Each number is 500 + 25 x the weight over its row's rms, rounded and kept within 0 to 999. Layers, rows and columns count from 0. Numbers have three digits each. The size before them is the row's rms in percent of the matrix's.

# v: layer 5 attention value, 576x384, rms 0.142, rows 172-191, columns 0-127
# o: layer 5 attention output (transposed), 576x384, rms 0.13, rows 172-191, columns 0-127
# q: layer 5 attention query, 576x384, rms 0.144, rows 192-224, columns 0-127
# k: layer 5 attention key, 576x384, rms 0.144, rows 192-223, columns 0-127
v172 103:474505520512474504498516484510535452483507505452523473549474497493478523466494481509493500524456516482476457555453539512511500495492508490566528519512504519501518524480503489489509535524489517512494464463533539528492507438535506469508512484517492478504484516513470509477489483530434480481498509490538488484516477519511518536503470453499451499522526497511521487477515497491529502514498
o172 099:454535553489492546534459518523485521508503497514494516516464478466524514519511472484494517491485477488523516453540534484492462517492498528472494476479488504508519500534484492492510499503555502473470508488496472490521495521512500482440486500522512508541468436501519500494498530495533480491513452442480528515484530472493502475507521560481479527479548522516499459499518555516505543469483
v173 095:481443467491497551496507513510494516446519529496520465495508556476492560508445478547485499516529470506546504489496490533497472477500483510513512501477522508514495500510519449522504483502508600513451476472510521513472523474476471526505516533553468503509487529518514503489479487453434519498429495504485490526503482522473504517526576476493489527478488519468492523472484479505516504515490
o173 089:470501510505475502526474465512520485467457520515511544450503501512547454537555557472493508455430513497500529471515501517489516506472517522469495482491506480535521527463471493501485540541516487535490552477478530523529471512556457498491514506496517485466496491488547540498515498546526470493433475442518524449463515478507513445507470496533524515499511508531499490528523528521511474441476
v174 092:500487508449485440481448426498521578483544485507486490483509533461514482467477480482504519513475475511534499486506476476477492520488522537482508509503525491497522474533501499556512489540496501525497474481524451486449466514472474479476531482532472504475474480475546487504520542478493502493500480489483510462506522509475485474502492489511513531505487482472485491480436488486459498503538
o174 096:520523514523483515526519510493444518495505512507563482463511494553523497533480536499462453449518522519514507507495481485516514502519481486538502540472556521474494500533463530515496516454522519490444524480540526492498543501476514544535518514512502508447497464515458478484453514506450484497528539509496482517460467524531496479439518491513448516433489509477495496507520516504470505534437
v175 085:518522493502504504534517486504469454522503519545498540496472471489537463508522499477490510521507536515454500511486450512495525499538528534533470493499473534497475500488516522463483487464475500491489493498510482510494522496542516458493484525489512516491531522524541477541494520478550470484518496520454538512492466478491499510478450524545513527506509490503489544466488492532464510486495
o175 083:488459497511482483506539527495476517500485486474477501483466505476475505495496495538492486563528523569502537488479490491522439514516497504476544482503480497519522502541500486508523467505478513522548476550493489533508497505493568483465490479497518496502514498486459521499512493482511522540551528520534518479531487465472526495527499488483505507540485514505503482496465512456513488536503
v176 099:490525469480482480483491509482512493524464465557488509497533475538508476491498502482524474472520536482517443479498453509524537521498495491467472492544425495526489487516481505491465500501509518479542507515506490486495478528483518516452493490505506511556491501496495510502510518480539533516491502546496521395478525478501561490507451530489533496493487449528519453532510526506475504474476
o176 098:518502465481515498482515550504495485498521516467534448493528509503481519463501497520520474453515485511431517507532521501492467427515522492534493512510560535488442477536519474514496531475492480524522466530468486513532520479520527529505519463512474491469487505522465471510467514505467492520551490504511513541513461461548533501495519511450521544470502575449477537502497473449532500529472
v177 105:492517500494480460542530511500529487474507489461464498521515490486517492504488504493506516513485471503478499511505484515456502510471516481512478472472488533474446501521530484538488500493531486527508496525478513520493493494512494503525487506492486466484485480513536513500530518544569494446466444515478531487483485473458455458545476550501502526560521493542531501494483494510471519486514
o177 097:514572543487503519503459530459503491481509510511438484507482498511501535503494514501494481473549506496488498538517494489483487510542487455511476497545528519467497498470476479489531495484494520488486487480494486525509518525467508515508484486499518533505499491486508521538465483503491564495548516473529457499478521497527525517472497517482497504487522525480523517509478530512492470496509
v178 101:512516530528505517471523505539501511522478526477481493557510515482513488515506495502479512513521471503503467498502556473492499522467445501488543494482486486504527502498478445498506527517524492479495501526561473466526529508516481494471456518522501452486501488487498499530522474520490506506452513484560537459516531487513539484532493486492484523521510517495508507517511506512519512482488
o178 098:479501498457491541478490503524514513461494505463516504503484489516502499498498504487505510449472508516476549513505492508507481496503514515489510445464473483531457471473513512510513510527493480522507490450473497466533478478490464504488541504465509523532502468488522519519485490493510474484488462473498495485468464514521503517464498525518517513495493558499485475504522493525507454475497
v179 098:493504530500492507500514504463480496505479483449475497499495526475486497500477519497510507562504477473563516492517520498437517520479516520512468529477522514508509493511483489487514452515454524500515504492528525508483500472484471453506494474476525501492524510468500485513451585507485473509517486502498495524520489474490452492510476469515488498556553497520482517468503455470509497464540
o179 104:516492492534517537497499474518496506489535454513549520510524505499485493530493515481460475528532537539471504547473497490558494498509494460503524466512520485428493511500509487515523500496516520494524564512484515518545491533471467466492474550477505492534489504483513521489527492557517530511496518491452516466478496509491508478517476505499495503511518485510499451481446534490499509514441
v180 095:508502492535492483535451494534492487496516501524495530525471528475522469478509491495531527509491502479483515520495500492515465522484479512464590510462462522449488514534484546461520517488498517476500491496466502455508526506507494521484513523536492509516507486485503509545532512459489480508504479507531554540466512518558546469538500477509526479486496526486468502495538529482513524529499
o180 088:500514513484511486513496514487506504493485490391501530511498476506504477521472530565515484543520522515503499492444487469507498463500482461527488479504510513486497474461488460502486473488488517471532488525487456509499499517489505508549526513523504515487525543508526583516508488508508513495474536458459515479536449471503485501488516510464504490482500519481488477482490451487467507495474
v181 103:471514537521537468528493469537500495522534491526497484527491487468470481498483536531528506485511510531483479508484505485511519519476523525496551458514460500565485500500494460503488502459474505536488515480505555539511479467516497494504475504484529528509498492517529534524508502495523485450461512506529498475533496492500525482500494492518486510497431443532515477506500489505509489479512
o181 101:554542481515481519484513493475488480492538521474525498511508530510498505495480472485494478522549547522470525519528526485488456451526479484540494510464510515475473469500488499515489498499502474475513489494503518477486506516504482510502484493528481515543495477517529514459443533479490496485528489497519508510481519498495518495530486500491485559513554545510505507535512496488496520514448
v182 077:542498492513493472474525530529492477494469495544499520504549524516518492481507487466471452511526512484473510548495504536542519535497523493480507526499519515472481503483477534498494523486525475495459487526477514427508495517530517498553498550496479529514497512464516496500468506502478528528473503513494514488476486516496515452543499524483517513515502513528452486517489497499467516461497
o182 089:482480522505501494477549527484510484466525515452470502546467459481494506498535470517526516557494487538528509485482493481491469495523517512525525491532501535537503517555488480508531485542456528503505451524452466561452505498498515478488520487524479511507525490512492504495518486523515520500542494482521539513523495491482532503499487490450503481495444507502506435486538515495520527507495
v183 095:491512480499529469483543522476534535487510502491456473465501538491480509525483472503487492521470510513546465486482531487462541499500518508482512480452525514513520536524484499478507518536491514529479512502511483495501501506488482463442502490473493443484537542490512533565489491513500466546479493474507462495498508500445477463506466508482494499513515479532487484496490482486491497471507
o183 095:511493477510480527507513497531490478503525485498519506529469485525510466505501502505506497497488510540514512481506504484535514485522501517500500523463474512501477493524499492538466528518527486516535541528459478508507513545496484509451534507515509488537471482516477512484518488521463502490510515477462561493467509481500585491473504476507508555500456530470496500496511556501494487496447
v184 101:513483504512520499477513533519509473494544467476517430496540489526462498492495490511546481553512424495554507485477550478514497510475485479474517531491524493504501531500465500506483507486502519542526532517537498459492532509483508514493561508497475498545510492452512536507484481486456486519448511511497529496492507539435505496517508450433520467478518488519484502497470510506511482502524
o184 087:451504480503504491516474508487521523526497527501542509511503517539522489490524489481491530429442491491485481508479520484516487443515513509514483517489495478500494503482498484502539546522527547490504531482485482515500483506550471494548520513553493487496497504484567498536536527535519472524491458500483534482493550500520511534457504521529511505488490479500492433458501493521532522504459
v185 100:492438513528496504492470498469538477513520488472521457503511556511510500489498462510523508544514456537521535484515534512487422472467526501501496480522518481535565488485493495484486487487524506550526503477482502515471520487542467517515542510508510504529462494495516502421480548506443471494469482472497530540510494542476485544495487475482456490463466500476515486467486523501514510501538
o185 086:472520528513473506519529497472471552467470481549530504467537504505538517523555485472481503497524533451535504514515506475473544475518464511476506547463529491503510518480503464528501516483509527449435520445560564487503471481516486514518452485520510487483513497508514529546469483536500460491475508486530472495471506481478470451463512527514515513482535476491510466484490499491495514515476
v186 091:529477533471506499520540488474554507515514518483519483482490538528481526487504475498496520504542512517497506479514514485478528440512523509517481474472527495465475526557514492505492432528493547508498521531497465533464507503497487481491533492522465519493483511499515519507479499454484479527532489463492517536488490522432463465510523477511531507493503478518524501432518501479489530550507
o186 093:509529502471531525486442510523505496491484523535525519484551484540513483496501554527478495525466512512502493500467501502493499530499500477477500538486456483501508510450478525521509516473537465532502519488463510464475534498523487508485514534487539473546475484456526499472543465537522478521449482541480526466534522494500543509478524484534511412553514475494485489502438537536513464479486
v187 081:553475516510480487488530521533474485470499523486507483528546560498509494523455490467494507518543511496469530530514534516476510491500526493525511488456557512466500477504494508526525437464503513517462553508489507506494485522511488487536488527470439511469489509495488531497451483522489494503520481501497528555514492530502453489531536476498502534531526483491482495499505445513480555500503
o187 092:510508520504498526466515482509547487483507526506484514520470466490519508513512498523504519569486539522547481488487486495488505556516529488491519513501456521528528544473487516500503490552476506517489505486457536542447516499525495470461509506516513488565499491496534520483528468530533519507479511468491514477491551514477529498514475512491491432532454500512502494492505528521503477468506
v188 099:468487482507481514532553496462553473501491498482510479518537504537466497495557481508479487491484472515546528474521514533483483426483475483503539529498503464516498518493514511489524527485511507521516518523492540488530511492491498532533545488502513459477498513490496544515542498518452533520516554486500512539498468473439514512499479476470503460478479504470498498479518514466513469549511
o188 099:482499479489517549518418491504481508493483507489522490533519471509496507502512507466503505464415454466478498509494544475487518517496517528513492479542497512474509554515496463523457479467549503503521496505527420482499493479547497491482501518503497515497491515509483500506497510495494489469502441475460528491535522490501490499506509510497477505478517474496519478483543484515507525483504
v189 081:531543512489514459480505487531500542510463517457512457452537496507544467524496461469469494481530480526459570522521507480485530517488501466510496490480468457487503467478470512535533487488493502490554519520484464505495503511508485485478486528496505472499531477492528502556491496505476497520517495523525535473484493480471501508515499523508504521542516486496478505483447446520483488486516
o189 081:499510531497511522465522515457513517514508485471540484529481463492474520515517551520498518586488500490519463519491495485509470554515528467510515482500464505502536503501493511517510484517493464517505511487479525511471520504480522508504550484502471504507499497480458497495496486494536525507529505529464520489505496528488502481441477489449501419497448508503499452483506539492495476524496
v190 096:490506495477475496472475492498548485488502501494501484472538537456496522451485508521477502496481504513530518499501495534489467502494505502506512483520470462449507536521484511479530473576528506523513479494503517463440459484503472492480543504502464513490490504513491509486510527503448519512500464473524461509479534498538499534515457527480492510531490539457514482534472502502504516516497
o190 098:534495516516468492524532485503433491468471531507521496526542500520509485541503539502493479522506500484503483509505472510489561510507500492527456502479536521534495516542501505485498509460546486513496512461545505460510510498453504512510503579479517516493526512505472532457494543472505502484437473509509496533461487502497443507465504506491477485466479457493487468480491531455503490507487
v191 090:534485501474511516520476510505481510505520505479550440489498502499496489496504481468527459494520512494461555506457525449512505546491460504509471506470516531483571464519491487503476500478511487503459519473488445531494519501490504516486465511512491522531496500469531518511502475512516488519487456525518521529504508524506499520487502464499489510477493462493486470494519484537493526485477
o191 091:508517524511508520488508542491547511512509497493459548471471489508521477501494531540487489520507491500523471501504513476477471525501501510486501517472485519487483495490496521503495513563473471510509499498497515513477506496540500485477537479505485491518489479462510507512490451499514495494523546455495487469530502513478511466506534511505538515516479529476492514476467512567485490465503
q192 131:503445515470494458499469479524526527494496491494452473469508508466548498532473470494553486476501500532512498497464480519542510507515483499510498469527493460514488501520548507490521502503484524523506496458472509531486503512492513495486511501505487514502532506540504500511522483513438471514528505462540530514480550483475538477470530504451515504506494506484515536501504561482494449496528
k192 111:511497454495519490496555523494517498524500485462543514494534479517487497498500518481546454471487489489474494486509528504521509515498504499460535525497474543509478507518483513483526502494546523504503517491490478515523461499487487476483438457488454485494536576486484488486487507489479497488513498483497522531531482502517458471511469471525505532505532489529526456473497459489499530496487
q193 105:520512474518499535530502529501509516514507494506511512483495513525510513471488540496494488541497460517552496496520524493494500515466503486488522513499539500480488496451493475526514496501487458515532527537511497488534466488545447460538579478459530482496463508482503482489473444452511514476474503484470508450475506506530495478557490531499508508511536468521485483524520526519489522476510
k193 099:510506519515470524536503479485479522543510491473489604450493442507513523516469492535492510506510503516521518488483509488481490519464508506477506509484484507490514575535487507467513555500452507452526497520488480516485500509488487518536518511471515525529484511502483499464492465510538480482491452481493513486467520513491468506539490496500479468534476490528484456533492478469492509483525
q194 110:440474527528506473567478498504557507510502499489503532504510506487486473504526507505514537486463448500547495503525474481465532503501508502541527520494481449491518514480552496547505502504523503484521490547486492545477528516503503498497532482505505500471527513491544492501502476514525557505524471520508514451468516506523432475519497502469498493479492522473468492484547515480489458482530
k194 111:506499489518470545474499521462507494491505513524543553493509486483491518551488510537511506528529498498487534473499531469490502497469513498478519515473507470550501527508504507491554530501474488476500492507515510486509501508479492499504460462504563475494458526453510470473508499489526487512510514491508495516547519519484500491507491476515517485500464522506514465503483524451510527472515
q195 105:496553501503496516502510482463484458539553470512504541482476477496456520514517529533516486496487485500541463503522573480479503467446480526522492528522509524489491484433466479514509519503450463460513538488506475465551508466533440508520519455452517469477477515504513478487538464479506515507451498505515477489481483524494468467525506496465505510502504495515492500478484458499475501472489
k195 102:556484522506498518507495497509479479468516476504456484502494501503471472504490494535486498483497514504465534542482487513494518526483492497521515495516461441522491467512503535522489512488535495524486468523481510472485524490508531527494506519498513498503518469543517476526468493494502494489510496526534523491463538486457529474495499483509518526454472526454497514520512546489471450508486
q196 101:432483533522499477543466539486495483532475513494498527523513478496496515506499464502548503471505452517521508495527536489481521527535488516531484522527502490526532527499578521501501558480488463507528557498485469502516501542503504528531540488531494510510518489512502500515466522494517537462495446505475484525514524505531522496546520474467456417511448509522475497460535487507482487455523
k196 098:568528543503486531462502503492466486487498505509510463483516515501496504544542512538491517549522505529475491505468512507502517477490490501505548528492488460534537514487507527525529505485501504464477446489485513495536504504505518553471501478553513519491496511497530497520473521496503538484503518533528506506480509479463582446496526505510549492491462490512541484481485550452507440493474
q197 108:508509461494484515509496479489469487536498509525496499506505519523511525506465525511506474444477502510498502533537561489493517492487495474492521535497489546519497477532471469450496501503502494501489518501514459470565519488532452460513487507528580490474522523462478398477506445481505492520459468503515456507516520569527471446525540515473496482478516519554467509482508467505495483492496
k197 113:493481534482538471490510457547511515481481502473473481548502501523492494481528445489491490488481490518484479512490513532519477506508461470537464520549491496509497489498492501487496475493510533501501523471491520494477499514468497510548508535496472523527523493552485513558470503513461502491490485526487511499488498483491538508474505521431507514473480469488522540488503515492460473531466
q198 096:524559471509476482480512491472455469529514508505531465497512505529511530537479524508491525500476482501476500493557544492485544516475471481449503529458524521550486478489475460481472509519504495492511476474499481486495539485570440504498455494508527499495506533503484446515513481501511502502493489531482476495518489511471483458482476497510504546485501514520504501480556509506527546491477
k198 094:529505469485508487477503487521505516498476484473461509544518505529500508504478484470499514467528505517512469546500477507514466484523472483508473529538499513490501509505528464481477501520506526521518532518483464504487463475496535510524463491485454519489518475526491501480483490531472487508519485485507505522511463462477508517495507512490472495483524488524479484511497501482487534475489
q199 102:517492486509516521514511493542540508466545478530444510448521494479503500523494460476481490532483515492456523481482496528506469475519501513461508490488523503490510467461468529491511500498495495526461494486499539444439515491499495503489495581501450492478491482542475497531527497553504475493546549527498543489509489477514514490443516499539531515498514499494556496568505485540506498469460
k199 098:483484490544520493505478474468486476494490491488508541520514520475492522492489487508520479486470493496499477490478529488533523510492517524488473489482519525491490452546493496503475492512462515524557478539492484510512504494487478533513495516463516491496493499506460448455508476503537491460475505497490488473477496520530487512494457482526469475519484450521460465533518463507502554505515
q200 098:537503460508468534486492492515510530474531510581499486478492498505474526560475475464475489480524515462493524515503521501476513511502527509470501503467539497554447525492460501503451489478502495459486521496485531471490521492552496487479523547473475487496503549501465507538499534520500467530477504500521507463535476475489500501486499503511492582506513501494502496530482516516506559506475
k200 099:495517542517502552505476473457492493526528507469475536525497543505487493485484502510500491527514541484530470484501479500524501526496493516481468499465496546474484507499494452526491509496463521492531515530493455506492503488463499516478473486470518458496494482496455472481486487503499451512482497491454500485447463497516460513490454513517464487499522460502493476512517433525484493501548
q201 102:500509474499526513517482527508523503432509499501504500469500467485525481482505507456511495521499483487502467475501493483510476434517513523501500484521514509496524509486465546493500493484519492492484477455500521479492500481496492487487538593499486498488478486544505551515516504518491496479496509474544516513524509479537496532494504498529479516474469441461495482570512491524490496497438
k201 092:456515530505491522517545542489511498508539478517537542424471551481513530505489534508511442522537526487513526478497461509509529483459531520494507504481474517483488493510473544542529499481493487491500471496478532488501525555503516533472528505531534458517490542465524511516530529476542481489502508494468481492495495485480519526474500480511478516495465479468523487496498528558509486508491
q202 096:514497498477508489514532490504514527516471500491480530505487476503529489463519480463548490522518491519481511509474501492489468467508506515508481485550485502459527499500496528503570501520499501546484500486498500505494511517417464512514509533546505520519506470524500535512554537508468467486505499498503486519495538484525494541481494447516502458487440477479515529568506442512494497469510
k202 092:511498483490521464561476517522516479525511503503470448489482480489457502478469485530514494512484501470463534516551542486512470499501512507517501503455504483474493529496469533497494503496479477539466467482487527475485509467535455536500501511481501478530508512463480503538513549465510505507533535486488486505558540507550506508491482459481532515529437534489508500537449492492525565507473
q203 106:473466546521501466480492513499494498524491521446574487519538489525475482451529517509474531480479495497506450472488461503550550510485519478490489472503441478513482502505550490512504495498477569491519519533504506561527445525466522499519507472512501502497478489502494489516471468508484485481452484455494496520476505513484500514522500541512484459495535475511481452441505529494482432534530
k203 100:508509516485459519511493525501491475475479477525536528505534527519521505506524521487503502494508486513524531503507481472497507485520491500519553489531487467512472529463515537508517531512556490489447491503524442458537501510499499455476472459508498513507505516477517518499485532530510555523480498502553496507531518508459504518488479486492496531522521547523490528479497482412538472443471
q204 104:488534483485500527488481468528503535492545477538531495472449499472448482523486523505417524446511513428527523497508522480508487480486496487496492482472540506493498501502446476512455438500498530493486483549535489511491541508517502484475466503452508478500489517480485507481495519468491523511472471544505516439522446510474498472516526508486526547497495538495485483523475533518501516494500
k204 102:467484496524505532527517513470486502525531530502457536478533514481493503480488508499490486476515547486508437519511466541494493522518528533477496503497472521465489490505474493500492463488488483499558516550495526476479507510511489473515525519456514509521489478509490515485494456496510491536472490465473448512517467502501484516485484494501461496504552510465484483483479499522487478516518
q205 115:526565518496474508516497531511495526463537515516494454467512513494519484500513493496486490510448492506505522514514515455480464483479503504527470501474530517489482530498495506486473506518491471475528499493481521485499499467479469528496530514492424480559439536564461533497559491527493511488539524477504533493462508522493493516510505486512484562510443510488517494568526439548507511492477
k205 100:496531484459496453509495512519486497486518520530513468472483512514505497506526534503504539510531530502504505476495502477486543471525516478492493494490481468509520507465471544501572514512529476499499493492527523458519515489498512498494498524526508462486490523444521540517471521511555497491487497527483522477502464466460531531463523526475478476454450493515479461484448516509478513465468
q206 112:515499496549476499517497522466507463494472515478497505507511473489486507436483483514514523450513463543526482478527524513518520512500483493472532473522512492478536457528516462485501538526472493545518488533550499525522497503483486478525510502518543499475486472548508473544473502485533524466473508488496441515485537525442509511493520511494516463438497474476500510481467486490477485523523
k206 098:487514500523468518514513518548511487475495448530497515546471484510503493503515508466498502410442453453521517463510458495478517486510504484491526496533505503505486517507554533462487487512503548482493500467502495542510416522487507466511417482501512522448539503486504498475508500474499520538457490505525505557489514515500525457508488441530515539513531519491502551446476520473497475472514
q207 104:495516502509509519475468471484513499544505476485478523504522552457469463537471496493465510490538527483519513530488514484471476502462466479495546499492507528537522456486436486524484462498504481484497480546517507469472509507513521477477464488474497527485514522476506485510483480479532522514517499554497503502492510497468486458545479540478535529514532518498521515504496503495503494484503
k207 105:513507495503521502505471504492468506522514508488477526515518441518493487448464523483492485501476547443502473521485478538508488522494519514477466460463506529471511450553483488512489499511442541504529489541497518517504482491467512541519493530471486512478512508512484454486489499483504476517500515495478466504497489523516452515502519482517506473523552497457474473497498493533481509510515
q208 116:524483523487471527568514493481512481537458516507469514496478493481551493479501504498512467524485493442529494526476495486486439515492510505502460474475495521461528558434429496473496517499506486504495495500534543491478493521490489469460538507498491475484499476519496484467492501470510498498500453509531488533474482483530482495483516515450474502461473493498506514554495507508503524480556
k208 103:475484510506509420556540451514472495540506517542492502492467474467481504485485487475489467500527519479473513478478455527458496472483492518486467466510493475488481528506505510447526497493519536579472449541544519472496516503510498515520531512512499529519518446504483487501570511458546459491489499528526486489487487522497475477503469527517502502482507537491487493531510522521472479519544
q209 102:464457509517535492506533476465505480495470508498472511483518507461538546480489503513530457517542487524534513516486481494484530524492547452515496515498486452442490509501521558439552479493509540499511528459523523546526512533471498486476552494536522510505516496484513491503495513475489458514546485502488517531496474502568492514458532470506509458518476498490487457515495486485516482499519
k209 107:492463513549509492518485530486506487498458508486510479525484507480460488516516453528504492520543474524498510509506517540496478504498509445485533454499466484516480487493491498467491492513533457514435486492563530497522518515498474508486519511500488497516498494528521541496536548504471533533462528524562454473491548457525536491497506501514523509512508523479528505528495510486510513507525
q210 110:500503508469476499501504487514500507549495550546487507486516522533555506518528482534512478528485502480479521489481496484520508489535524468502464515467516507472472508526494494434501490526521554452527481481532561497480495478524515499481464542476499487534545515528440468492462503498509492485490508488498537507568546506529489531469526492504489511480484523537536515539529490490520462494502
k210 093:488491495526524507534469524471517475507450555484489480499487517477505483471531513490497470506513499548502448474520520490492509492509555452479456492489498491538450472490495527480494479528489505486477480544520502444524474478521489503533509523467481493519483529516509487563508529509506467512491472469538519488491490464540475510470475533509504484511543507520524487538515514498509512517484
q211 106:485508508530499485569524546488512531488487505494505456500512485485505513493514471503463493497480480500531459505506525489533508473498528476505512481481460466447509552511528493493494500476474515456496508515491494536483511520478491449485489509506489509537463491522508525552499502438510484511523502460498494503512483540497522472494511494501500488469454522474490473514516424497495499519532
k211 088:479528510437502497479520530507472457523524492520492488494509505512501514537548486536523503478553477554519493452518504477534508507553503464489572532516494469495531543492537555509485541486491508457488535493526492495514514506505487462431491490527506500479484514493514501499526523488505517512471470544491540497502497493506554525494492482510553492468471506525463495492495527450511492429475
q212 103:492526490508509555490465508504505518510505506484525538525481561505455537510522497521513464527489500492536522512501487520503527472497543431510453502482472497483444496548519495501481515489488526492481512453469509516482510487499535515490528491471498477484483458510509525516498528483518516489510512480486484468519493528503481487540520496464487426559524556521484465490465519529535486514498
k212 104:551507493476524528461475511524514541511488527450471519516496489533485480451494512505465477519502545515547523506496496521467478529490519462486516501464549515472505504512469471501490505505502527484496521495468520499480486510477494486485502506485488480517487464558521472526497469505474421492478520475486521475478495535514495523488470549525454469518508541475494498473514493519558485494532
q213 098:517495458507490516455505490543528466505514519517533498522486500495508545505497519564536469493485497473477470516501498524513490500506504507472511539481477484514447542488461497522470529529530506481488456500498516477515520490542509514513498511483482496529522490454550525492516479504523558506507516543526496495558493506533524506484494504489534474515507503489502516497502529454522534475501
k213 106:483512484491524495504521466507496496518514553495508540507480499500531534480501517525489503515479477502486481478504515517472470498503520496494466523476540511488525508495491436510504510467479505512496505502467527493462497522494499491549497510513502538527547468527490475498480463518454442533511457484502477476475506532505503498534471514500493509534525531502493492512522531513495494506545
q214 081:521468505485519497460519507550443479499516506522473507481520503507539520522473519496469534507510524504487485518507509549475492485508520495444486495508492506527501525530468513497514480502519488517492487453480569492508450478518515526480510554499508506525508514543509461447533475525524475485468454462499485492499556548520493538504451521476473521493527504520503485514485506436505540482467
k214 099:474518486487503468495536492487506515491495486508511488511468512484504544477523497514562522501501498539490530474492482491493516491506515470538505515515474508548452497463484547511482508492530476513488453491514460504511496518504453507469467523547496477509469505455480474475522512526500474542500498535536514480484493474511537496480511518553486493469421492519467467469530538484537517477468
q215 093:453474481513509521519505509549511498505461516490500503518472437505551513504503507496498472497492488477483477491496509518488529516501525495468502537487489469489463507498488553454535532471489523534496478470450492471501523523517501503494481499537533499492498467513550461498420507474500492516509450491496466518552520487522524509478482461499486489496517494465519497532465480461484509491513
k215 092:468488477534535492517568496502446476482525501539513485470494461494494488535534468507561474474483477535508508503564486485525497488545498500499526501539514536487513488516477522497499505459493500532463499477528516511499532468523453537471482476501521512484509479497508481483499478483465515511497484538524502517488566521536525498524517491511489514492461523522528514544515500473516526515523
q216 091:514513531484497528477493480473510506485530459481517523500510561519453493475503511508486499522491503481552510521518496512512478468481469505546486489496529525498497487488490486563466480514480480497491518565532495540527480479503496517499520454474460511488503511463471555489555504510506508488530547528498523490485468499481484480515516538496505480528510512534483537474539529534540518506498
k216 086:529488517489496534485455455512521526510494494473485521494556512497500554488463556485422546555512537460470515501473492548482479530455496521477488505491490475504492506516528456496509480526525505463510512538504498483500461505491531506522524500486482496536509515513521508505513538498551508478492521488458498496515441489493487527488490526489493480512539502454484505500478495504495472502481
q217 081:541476506463514518410547485506490470503527532521527501480544540520513521521479517579488477491492537494526519507546509529480542475504505470501467528481500528484475529529485494490495464493520548509490476476498571481508484493530512504496507543496496518518506526514546510473513495534526472521516470481513485495535547491521486526537516512481495514490496514519522489470491509442492532473496
k217 101:485514484466539476469519486502492491493480507500514480500477497487482534499483521510527482519533515546510534449506483526492472499538523484498481502523492551533440488511483545484517528467484506519477479490490514496506515520522455506487459522505499482523480489487489474517479507531479472536477497525544496486478502479514511490488498515521490509478475497517490417481517543492492517477519
q218 099:499515491501514500507504481509505532493507495474512499497511541499435490564505524610520483507509508516526496503509529518498488499479488479511449503489533528462496516489507506514488480510435467466511519515508525515491483511499512508527499514491502502491514512459486546506518506477513537496512479493559527503513501501528519512498493532499505485513484519513509494472474514475553519481452
k218 103:509554476493538539481508444550526525479539521491492489526494512487508472497487527496461506541498529510503500458488521511468517501491498495488496487477541494487499498563477498546526451531484474490503502506517543494432462542457504492560514519488444488512534519520520511502512468509527516506469506521493460509490498480486486513506497536525488464550503546472518504472499491491504459505499
q219 090:529500449517499528440494517488500459463572520470521515498503496474476508496476540540471518480475472515540501521542554526489513494484489474432525498482582517524481538513471470525475489534491520504487458489486503504553515477489492490468482512505467475484513485464521498472486562526519514520504460549474508497542489506483517511512514489492521514493546525513502522503509509448518570518501
k219 107:515550471518515490511541510508469493508541503497456503480481468513495521540485534536526500448500499500502495489542509544516464498531516549486497512535489528510494523516479493468507501464466490511507528512461504406495511487514438460499494527490495501475469484526503486487504481538473506567524527546500494482523506498530516522499475489501470521517479538506486457466481487492486519474524
q220 100:504513560504480502516531505470525486510537475521497492484470483471536528520483462502480478514581496470532477500488516519514515457496532550502504511495459476460494520492491478527537518504520485477514524497538512488475486470495515477503539521462465522499505517468507496508518481516500456512528512450483507499525501499539470486528530540462493507523458484506497484500551492540508484508517
k220 111:513477496486528523487489495488509477518508494448524484461527497502521583505485510535491506552590520531487496465463491474470499492495485518511517521469468496451486533464520504551510560487506500483513487474530484502520516524480510551480501511510491486514479490493475531501544533479498479499495490483482536484504489501589540514486509514466567478493504480501491452500523579505493496456521
q221 102:519497531468505466505496491516507523496494521503523467490494544509541508530522505478495457509519505489493525515487462500516482451498554479512440512484423493451531488508508512465508502463504481484503542505494495551458507510518490498513534525441495488549446491493470568514508485512482509494518551412501498519455462489463502499526515526475446540538434483526471481493474471527501480497491
k221 091:480472545459493492440515496507493502489496511528523477473476530507499492473516481478506482527557512582536511473487449451508516476492495445492505515485505498518521487488496489533471539483524515463473514443525504516476526515510492496482476476534494492521524500527493506485496508496468450506502501488509526508485487486478498458511527492497492494454487460506511499517489494504495511505442
q222 099:538526508503531483530464510465504538542523432502438520519558490496476440510466483452473519484532526519520467521474542453447473486488450526538526511481509504528493488505483493536471453533531493513532477535524489526529493469497526457507474507507508514479493516498501489478530503518508465508482536486449492508486532488508500533528505443521506501507502475516488488484513481521529524501460
k222 104:504496497490479506489467521466508531537516475479486503507532492505520513464440502492497537466515513442491498533476517494487499504486489522500472507486485523555488526466470510536484460511504507524515490520524495496523528494493538482467436487510523452498476474454482514518509550455540503469527480488446540492494457491505476493510516484516540479430495473553490475468431521519502544480490
q223 090:519454471460536519483449490501490502531474523496461459543490512466486499508458498506475474460479460502512501506489487504483520493508528452455501524533484490467559492502433503480496469475532481514506465521446503521467536502509494514498512505492540539491484451502507530455501510501476507498487507509488489488486512483512481511502464513533466498498497484491527490505450469444492510512486
k223 088:488524498523511461484534472480491497506495491527508504497461443495486474498509490492524463406489494521533504486516462478506528492516483487496510529483509504520504499511495526462505500485499495514482484456504497469487535498530453473515451472546513475453517505501507502466490489507434511497464509547543465527471519490494486493506505448561509508469474519492513511500498502493524512499488
q224 100:507511519505555511490457519483516488481513508529496488466512510488499459492481487481491469469497473471495449538456531505499539481503509505471543468533507488497518468510475530496477479512495517508529466528497504511500538478537523477491463501517540493448516516511490547491499517523449469495517527511535496523529492458563512501487534488529499515463495476454497476549499505505480462497486